Weights of a small GPT-style language model, trained from scratch on English Wikipedia: a variant of Muon for these matrices, 8158 steps.
Each number is 200 + 40 x the weight over its row's rms, rounded and kept within 0 to 999. Layers, rows and columns count from 0. The size before them is the row's rms in percent of the matrix's.

# layer 6 attention query, 96x96, rms 0.245, rows 40-56, columns 0-95
081,88,292,222,230,206,163,215,229,186,193,155,174,164,237,154,136,272,183,196,206,223,198,192,146,221,149,161,214,199,186,257,213,160,220,193,222,105,191,227,174,268,189,249,241,208,159,201,217,266,182,242,172,194,185,171,205,203,160,180,88,240,236,203,128,229,193,219,236,206,195,226,205,149,240,255,153,247,183,175,200,197,203,200,217,225,118,271,162,166,187,252,164,186,199,212,107
073,247,145,200,250,193,234,144,283,196,201,247,200,278,171,180,264,192,212,212,126,221,225,240,173,226,246,177,247,200,220,183,237,204,216,204,194,160,203,190,222,223,220,169,193,231,291,245,181,192,203,205,236,171,235,246,226,265,201,230,230,159,120,152,236,199,166,235,155,177,167,196,179,213,203,208,240,277,197,125,258,250,146,219,204,285,268,146,220,204,199,195,177,203,99,216,293
093,260,214,198,166,186,206,249,163,155,217,145,139,236,168,180,194,257,244,202,147,158,129,231,218,183,213,223,233,144,293,224,177,179,173,230,175,249,223,222,239,187,277,155,181,261,200,216,210,192,162,252,191,216,132,155,203,197,201,259,256,186,223,147,213,157,246,209,300,149,136,132,244,190,215,161,242,178,213,230,231,217,211,265,303,215,233,165,191,215,203,180,250,196,272,212,206
097,271,233,160,264,178,240,248,123,208,220,176,241,225,194,289,115,210,175,140,238,170,246,179,197,238,149,189,213,197,230,171,209,170,117,159,183,201,240,141,183,158,230,238,172,204,280,170,184,201,180,208,211,227,159,193,202,192,215,181,178,240,178,195,168,285,156,178,154,219,213,239,150,121,175,267,179,143,161,177,170,167,200,172,176,178,188,226,103,247,137,210,215,288,207,170,210
110,162,295,242,202,172,227,212,153,175,159,189,209,256,169,269,174,140,228,197,136,192,207,146,235,176,222,307,203,215,209,150,203,214,177,183,163,174,131,153,205,170,275,215,276,201,91,187,205,218,212,215,199,172,205,232,155,189,167,168,194,172,190,212,212,200,198,270,194,171,212,204,121,126,178,140,183,212,136,235,162,228,201,252,208,232,204,267,205,214,151,163,115,199,212,159,138
105,209,168,151,189,189,142,210,154,208,190,155,97,221,183,155,170,174,232,195,177,210,260,187,271,277,181,241,211,149,125,177,212,208,133,251,191,210,136,247,216,158,237,198,148,185,249,212,74,206,210,258,143,214,152,233,215,185,178,202,173,221,209,173,165,227,207,193,191,145,180,209,167,202,179,208,174,177,203,199,228,225,203,155,235,207,137,86,223,157,126,231,231,190,171,167,122
118,199,175,228,237,203,223,184,185,238,179,249,90,223,205,184,207,186,232,251,237,187,273,154,289,209,242,254,212,206,180,203,202,222,115,163,182,227,227,134,183,226,264,248,193,206,216,185,196,213,186,199,172,291,265,216,166,243,187,271,172,152,282,161,216,216,238,250,224,175,235,203,248,173,114,237,101,193,180,205,259,168,178,187,156,125,170,141,183,175,200,209,216,155,174,186,209
110,228,216,132,198,263,207,222,176,217,225,200,197,271,182,180,287,281,265,188,235,112,151,221,178,194,178,206,258,169,243,173,200,221,204,179,141,210,152,228,142,180,242,199,218,149,151,223,243,183,199,232,247,197,210,202,238,125,158,122,182,190,238,227,273,190,205,235,238,116,236,168,141,222,178,138,184,206,177,236,248,250,193,283,230,160,164,187,205,168,223,206,140,228,250,149,234
106,215,150,180,235,202,214,225,186,164,203,257,176,148,226,182,249,221,181,273,246,229,214,174,218,268,190,217,224,224,116,197,199,197,210,222,206,255,226,226,181,209,233,242,312,193,167,175,266,176,184,198,230,264,246,239,130,102,238,169,174,171,274,153,208,180,203,235,205,210,130,200,237,268,187,230,194,155,205,198,228,117,212,237,183,149,260,163,211,144,228,247,117,179,246,190,159
111,278,204,215,184,199,215,187,171,277,178,201,192,226,151,243,169,218,188,165,200,160,262,236,185,162,188,243,193,221,223,223,268,164,180,195,146,230,207,163,194,164,147,214,189,224,239,172,201,324,228,200,279,208,235,268,207,151,304,162,216,302,208,256,160,258,244,177,139,168,125,204,201,192,196,215,226,174,153,198,207,193,204,148,155,157,113,253,192,237,206,204,194,258,191,185,203
119,235,284,182,69,234,202,196,126,318,192,182,126,208,212,157,185,188,190,194,180,135,220,159,292,235,196,219,214,185,182,236,228,182,272,192,228,223,212,207,177,156,190,210,160,204,181,209,307,223,169,192,201,205,220,225,170,188,258,100,171,218,239,197,176,260,235,185,254,177,199,248,229,234,201,178,152,167,216,198,218,156,201,194,214,175,221,140,159,161,215,156,229,244,144,199,181
114,163,230,190,151,226,265,136,169,173,169,168,177,214,174,257,197,116,214,187,183,191,207,194,227,160,222,204,233,285,166,155,213,158,110,232,180,230,202,179,179,202,142,286,228,144,243,242,197,179,203,210,183,174,221,200,148,198,206,257,157,242,240,223,176,239,258,146,148,193,145,196,176,245,233,141,161,204,183,241,126,183,135,236,152,135,219,195,239,264,257,239,203,188,142,222,119
111,151,230,165,229,66,213,194,171,188,229,162,214,196,180,300,123,166,278,206,189,162,187,193,313,195,197,159,280,242,216,182,179,265,207,235,201,220,161,201,182,173,174,168,207,242,189,176,120,174,186,226,184,161,239,185,197,280,223,249,205,184,241,238,113,209,209,176,176,186,176,176,221,244,162,190,258,232,232,169,180,210,216,195,209,262,214,210,184,228,168,259,152,174,128,211,163
105,195,236,234,163,157,173,202,178,123,230,176,216,193,188,211,116,138,148,173,96,189,256,138,185,204,215,197,203,222,145,220,261,266,205,241,175,167,204,195,249,228,123,190,192,133,148,184,171,225,222,222,251,189,204,216,195,127,262,171,100,197,243,193,201,282,171,202,233,239,187,208,201,171,223,151,140,201,201,215,190,231,165,185,137,191,204,189,156,211,225,261,256,224,279,213,126
119,207,207,187,179,242,193,263,252,133,156,187,261,272,178,198,231,144,168,132,194,236,181,218,114,195,162,169,145,238,200,165,231,206,216,172,234,194,156,217,179,214,213,222,305,168,183,258,127,217,258,191,180,187,192,208,223,257,199,210,172,218,213,269,216,233,204,224,212,243,139,186,229,159,183,189,200,148,227,227,81,224,138,119,226,198,224,213,213,212,217,271,162,136,209,196,122
105,200,241,227,203,219,171,230,176,187,210,181,236,162,136,197,187,249,256,186,220,196,226,240,274,216,196,140,203,198,183,164,251,217,140,267,211,287,212,217,272,171,257,141,251,164,261,201,154,199,158,215,212,251,182,176,215,117,304,189,213,213,131,155,230,116,158,258,205,258,143,226,257,220,136,206,148,233,187,127,217,191,199,158,191,191,196,213,218,160,227,221,238,212,156,156,218
106,182,279,145,96,150,187,233,206,239,214,167,181,212,153,154,127,185,246,240,142,228,87,239,228,225,171,190,227,210,248,206,208,173,180,231,274,173,196,163,273,181,215,218,253,165,165,238,165,149,161,274,226,169,146,180,205,218,201,209,234,241,230,201,208,144,243,236,277,172,192,255,266,164,229,196,195,222,213,245,228,225,255,137,158,170,255,179,228,190,187,218,140,225,181,191,185
# layer 6 attention key, 96x96, rms 0.228, rows 40-56, columns 0-95
092,228,229,242,248,154,171,218,283,211,242,180,173,186,253,127,214,216,263,258,210,196,276,159,285,237,204,241,197,212,207,218,216,147,214,190,225,175,199,139,141,272,237,218,163,219,169,147,252,271,178,188,209,197,200,162,175,266,188,245,196,251,197,234,159,182,195,192,174,221,222,199,220,197,169,216,166,229,200,306,202,158,99,173,236,190,294,263,231,177,234,226,163,155,226,245,216
076,135,199,212,261,204,228,266,277,168,257,104,203,188,239,197,230,227,222,176,204,165,152,209,192,168,194,258,224,206,249,216,190,121,184,201,186,211,200,261,212,261,260,201,197,174,192,161,193,259,189,186,235,183,217,186,262,239,136,204,231,187,194,200,204,184,140,150,231,241,178,197,199,139,160,108,178,190,262,218,213,196,232,239,243,272,291,222,127,232,182,168,222,138,269,183,268
080,157,250,259,257,182,194,117,238,217,187,148,192,205,275,192,211,253,239,230,247,196,164,254,156,191,237,187,154,245,255,165,221,251,290,148,214,202,235,223,190,236,236,180,206,211,157,166,158,70,165,187,157,241,166,203,250,166,213,207,250,227,204,149,231,162,215,237,240,192,170,215,195,196,206,188,223,121,156,240,221,130,254,207,226,198,185,167,237,136,148,246,243,260,182,212,228
073,173,207,202,215,241,165,228,151,208,303,227,171,251,255,310,207,157,241,187,308,99,203,197,214,264,209,189,278,166,234,219,189,252,174,113,172,180,161,198,200,188,229,187,118,221,293,204,229,165,174,200,195,256,252,219,238,184,191,162,193,179,154,202,148,222,204,191,211,156,188,184,220,215,187,168,138,184,230,137,192,197,217,190,247,235,232,167,164,165,146,179,210,202,214,216,254
114,161,224,291,140,128,242,194,173,225,225,247,171,187,174,258,224,180,195,243,181,146,187,124,222,197,269,244,196,147,134,145,150,242,189,227,92,199,163,167,193,231,170,218,202,125,185,212,246,212,188,170,225,197,126,227,173,162,212,199,232,195,255,201,235,251,152,217,207,175,248,162,150,150,223,142,206,239,223,137,168,230,226,217,161,197,183,252,181,199,199,170,271,111,175,171,163
098,193,244,234,158,175,220,128,235,233,182,140,167,184,229,256,243,240,167,221,204,206,227,150,279,254,169,171,204,244,142,210,240,239,182,197,173,178,318,248,207,273,160,184,156,147,221,185,168,240,184,219,185,181,79,74,206,174,235,172,228,220,242,247,224,220,192,165,201,190,286,186,244,173,172,189,186,228,230,230,191,196,165,163,212,158,169,148,200,206,193,199,184,214,222,137,235
100,203,142,171,118,145,233,206,206,222,172,134,74,185,187,193,204,181,237,268,213,127,256,227,271,208,254,248,155,264,226,173,223,241,195,242,239,194,194,180,161,201,238,241,186,263,169,225,243,222,148,258,195,200,204,163,184,230,168,223,185,185,226,155,246,200,200,219,200,197,161,225,234,192,181,174,236,160,171,174,298,206,166,139,114,183,204,231,207,205,115,213,161,199,156,126,185
091,159,143,222,190,282,222,264,195,187,210,213,229,283,151,281,200,248,263,170,138,160,137,153,192,186,155,171,271,120,249,169,180,209,227,146,130,226,158,220,203,238,210,245,151,161,243,200,164,185,192,233,275,262,178,214,199,171,216,140,169,246,201,262,250,253,220,208,266,158,240,209,189,197,209,249,165,181,172,121,191,254,170,211,203,186,169,212,187,173,240,199,196,192,232,188,141
106,187,184,184,201,231,255,285,228,176,138,254,201,184,188,165,205,191,239,207,202,200,179,164,216,209,112,201,192,268,165,159,268,210,205,179,212,299,266,197,204,156,232,262,238,270,219,262,192,172,201,209,217,256,271,248,283,238,187,121,126,195,186,116,197,231,219,257,176,183,231,157,200,208,185,232,249,205,215,157,225,209,174,239,167,189,236,202,187,213,224,185,97,193,171,265,222
116,172,195,302,166,231,216,180,139,227,188,259,165,235,153,216,220,235,285,147,155,140,224,192,204,145,235,235,222,157,136,197,208,120,135,209,177,226,186,228,174,237,128,197,213,187,197,209,198,189,209,247,205,272,225,264,204,114,176,241,173,229,244,190,163,222,193,135,185,212,235,208,159,77,222,208,214,254,143,206,168,173,231,183,172,169,192,156,226,253,238,235,212,197,190,243,137
125,177,145,228,143,232,191,214,189,233,143,249,182,191,154,216,289,261,115,250,202,167,187,209,240,207,184,209,195,222,167,206,212,130,206,164,268,209,205,210,202,236,192,132,173,211,276,272,257,220,186,217,180,177,176,212,129,118,229,105,209,196,206,210,150,193,234,204,222,191,248,249,278,196,184,138,233,259,190,184,174,119,180,219,203,206,253,190,201,125,188,153,263,148,229,189,235
116,175,228,263,157,160,260,180,132,181,176,194,194,203,224,229,179,166,177,161,163,198,186,230,173,195,169,225,209,196,180,174,193,169,165,266,255,233,209,280,220,227,208,243,237,171,292,260,217,221,195,204,236,228,184,188,203,246,211,295,214,243,226,251,155,222,303,157,208,181,174,120,176,239,187,139,238,221,205,170,174,199,161,187,188,154,210,165,270,237,328,146,240,244,162,181,160
128,210,253,188,229,171,204,190,239,215,177,179,227,249,153,203,113,180,173,158,183,263,152,170,137,158,170,173,216,289,212,169,190,252,228,242,192,186,248,172,121,150,204,245,187,105,215,188,222,173,219,195,144,200,170,143,185,161,166,216,276,211,153,132,261,164,156,160,109,192,207,175,129,225,217,244,167,198,147,233,148,242,234,233,269,205,225,143,186,220,178,191,199,209,131,208,173
098,195,200,231,208,208,272,83,189,188,200,159,161,168,270,208,157,176,156,219,190,140,161,135,203,190,158,204,166,219,264,218,222,194,319,173,192,185,247,180,189,227,189,237,176,184,159,231,218,234,227,106,231,197,162,192,214,182,191,227,190,149,256,255,167,175,224,228,138,134,144,146,145,214,227,161,149,201,245,270,159,160,204,210,181,184,179,181,244,124,191,227,198,199,212,272,256
112,159,227,191,168,170,163,238,271,275,209,202,203,150,165,184,246,183,138,240,215,166,221,160,189,180,160,180,187,152,154,139,188,183,159,181,200,102,146,143,281,235,167,183,189,181,193,209,228,246,146,229,233,217,150,233,254,279,192,157,215,246,252,270,193,160,162,176,241,175,209,276,256,247,164,208,273,231,177,182,127,222,170,170,207,199,159,172,240,232,260,200,216,252,201,208,141
085,191,165,118,232,208,127,185,193,223,214,177,192,243,230,178,112,140,191,150,233,113,222,162,229,199,168,208,158,178,238,181,227,273,198,177,210,174,268,210,110,211,191,176,206,223,168,168,213,203,221,222,273,227,256,328,224,195,213,176,207,179,204,228,265,142,190,206,196,291,216,188,143,242,145,214,216,207,174,163,213,201,197,186,243,209,234,181,213,149,200,118,196,159,248,144,256
109,148,211,128,235,142,301,180,156,166,183,230,234,185,171,218,196,229,133,170,186,236,126,184,211,170,168,179,147,201,157,225,204,301,213,268,191,140,192,180,233,239,177,268,207,155,224,207,89,238,265,226,150,182,236,221,172,182,192,258,207,189,237,223,174,188,166,139,214,248,211,259,236,204,197,167,234,169,196,168,185,166,217,177,214,216,136,180,204,160,148,230,229,142,190,190,294